Weights of a small GPT-style language model, trained from scratch on English Wikipedia: 6.82M parameters.
Each number is 500 + 25 x the weight over its row's rms, rounded and kept within 0 to 999. Layers, rows and columns count from 0. Numbers have three digits each. The size before them is the row's rms in percent of the matrix's.

# layer 4 MLP up, 768x256, rms 0.128, rows 475-496, columns 192-255
097:473508486525506485484490472495474493526509475470510496518519476510476494518515547463454485505472440476469490517474521446490496524520499493508490515511538524517519511477541498508504502493514529
102:504523529526478522494518483416489523499519508494486466562499480548514470488458510467475505518465502517503452500511501460503539517520502494510496479464527466557555480468478494547499486487449506
093:476505501517490511515495508476491511488486495507461495510494493448498487508486535517516506557498481527501527474526531485487556486476446509487541495487510505510450510507476487478505509500492474
086:491454534482509508479520483492518514493493472489496490503518480475530514489468496513509511496500522477486511479510498534506506495480525492489502520539480510510512455484525511504482459510490525
099:485495542581496529575496519452467523473515522512463491486439505454502487467446500495520513502475468512514537472467464511508527493487528459477538499515540525486507526547513522477494509505486503
106:507510473490489474475506505460531560495523463479538489490500533470522484487506433464505468504468466506481511528491524455456527488532492498466509522480501490480482524485516525527529479517483478
103:533471544532532480473504482554470515498487492532486514525484489492474553524497534437519498495488489493486521507497494490465502493477470501440514506522456489501506514500490572486492471511508517
098:507489460475474498506493483492512523480526471468463504470524495519494445439507503512520527562485511506466463510487494510479504504544463501514545479499507461479501472486502497495505468530538522
096:556540499546522443444458509521505500493506464487479502541526504503491503478520510463494516556488484469510481501448496496477484450497536483514531515513474475510455474498518504501496484501491488
091:489499495518454473548457546498530474462471512512491481502457529490484504492487489493479514511497502497496529530519497496512525537481468479533505511551528524478500488535470493456484512475430524
104:471476449500507516534529490475495493500498467549563538495499482499511529526515486503481456455446489482555507511466478518516491491467526481516482530497493513518514498480489508516488494473498542
096:510533518515497478486462514496474505472486523469493494515510503499506547515514520519523492497529492494488451459446505551493484498493494468487473494511516501497483461524462470510514498546506475
093:510520498517495500471445500488517508531474480479457488484503474482537471518513506509523510530517498491475474516492516486490536491517486485489488453531463469482483497546437517502545493500505506
102:523510504527499476520481461504478488476511547484508472536500486537491552525538483534518508491518477510443492494536530507543527504505462465518474533499520501518488452465480527497471500490519489
095:509488493476523480532480478473482486503499487492503453536479496489501527470524535503449469489467500521541496515496464517472511490547507512553437476484519491531488555487508475507508532429524570
106:513528490510568498469486505469516473509508484513515473520500509467502517484454486514545504511481495500514421483461480498487484510477513521523492495516523531509447534483496491513521489517488465
098:545512505531488533490508518494513488497475473522453494485517519531548534533490537468468488481508513496513493518481516470511512499505479476523492525493525525513523454517489488483532516514526494
106:534514516488520516496483506487511515454487468508520521498521524519469556478470480493478505536509470529522480497482479498496489505479494523509515462511537534475477494521452525491512523470437477
096:496492521472506500503516534492459519508482467511498532482495512553519532449470541504508509521454502518504531488496498453516494467498491483482532504505480478505534449488479457502563542497528506
102:493520482491482513470485510514513490466501497509468482499526491560481503520515494515534499503477479512500530502514479499488493525539514519530457466510522511501489479491464500508488490476434515
096:498523465489525489471516507482483543520517534535499502473553540530525509488486529538476471509505463501479498513496495452456527488490482489469469502516504511482535525517521496503536462498513524
100:477466523493508490503560503503500483468524502516530498482518494516516519481499506528479464484481528518487498524548499501515542537485492497494471542486488493456501520496495521507505443509532515
# layer 4 MLP down (transposed), 768x256, rms 0.121, rows 475-495, columns 192-255
112:454495456501498524429519471496497525517518563505499495495495505507479496462498518479530531510484438465481451496482505500470551500513519490537483470534454489497478511516511489501483496488427539
090:568565539460494490519494532491521468513497555488506501529495504507451482537526561531496491538507515482521503510510497484467477494510500514492505516521489466477508503506495506595503532480536524
089:511502504545549507506533491511509474511501469533462481482500513510516502483525514496442483491464525500492497510476513584527508518497519507522448556511481483491494484494549521521494503519512532
101:472499471477514537568487484489481477502496472490534456511516470511494486479491466487465494507504453497530516504489459497497494517501531484527479482457503475465466549483507480528495481491483479
100:499507474515500512529498528558502482512470505461528493514511509515491536525529507508502481501472496497461485484555569504522457515505522525454514559489488510504488471505512505493472504471494480
095:542521467500532489480536522519479443498481469501502493512489524470512499465476475513464515466473534495504511489484478493464502476494522443514469492491505474539506461531502508540511512513500494
095:519511490503502498510515548535478452492518477554510559492537501451504487527477505517479462508518511532473498498490498479525499479470486521488509520503500542503490527512511464502485485503487486
096:458495471529503505516504520469483500474535487521530513485469475484495482519511516476488510497561485509493536474494478450537520464477497507495483468512476541477542479513555490461486537470526467
085:531511528479483527503455479527529456486505490552484519464504515500508461471464464469474490451509543450456508522528520442487490486491498490493505538499469519492462508486489492492472488534445459
103:475517491557495506519497509519502523535505484457484471506511492474479480486501479494456512489470508518476492493520523513485509492455496493503473508489515519512485477511497507512462495506481545
093:581509459526546531487471492522477511447513511499503467493457453472500457505508488473531504486535496445464483484467520505462500507485502514495488497495516506480497510499496471473522506505445498
097:527510431476532532488491470519545486517481491462495515509490501509470469478543486437506533505508524539471542528558522504527519507478479514528484525486471521482556469541534523520541540512530491
108:485518507476497539511522514468463490473490512521504496503529509501490516495481507525483497491542535504482500491506490527581512509483494517511530543458551492519488520492549509519504504480528492
096:477534483495505472502493472524501478518487515533464533504530503483534480535516508447495526472523483488506489568487484496497511477470463515465523476522502508543465501515441492502542509531472487
090:497476495516504546524501531501497484452518506522479510476449476562440501514495519477565518483528508473484487490486526485512533537524502455476509509493516541538523498469504525507498474491487483
103:452498474512522518495504489508545501528520503498494500489479497512556521514465468487511509518485509482505521490483524527491520458471530478540509545495464499499512503522514512503464531491488528
100:473526489465524474489484495490473495502502482459529537558456527489490531528507445488496504483511531501532494476466519521481526486531522528471510516494478498487520508521537563487503504499499498
111:453509499497496489525447502505443457447522462464488487474490498476509534443521499494485525555477510483484510513472455504520539521490492505482497472516485484542514511518498507527466507485507565
098:509519500491512516473501510503547475510507496468530535468471499423470482488489500489516444468492492517507518515518476504501499483489436513482539475474492493519522466516491474471538499512506498
099:515503463512522483505501516544495549509506500498491534532509443468527494531514522524505538521564514451521528492497510495508503539499482455490536508465514497519520516428437487478468483488490500
096:434480551516461523529495491492542506483446518525512440477488492488539507525516517493510512480513532483492482494531505480519508497513508491488518470503509455459450508483536519499512467529500495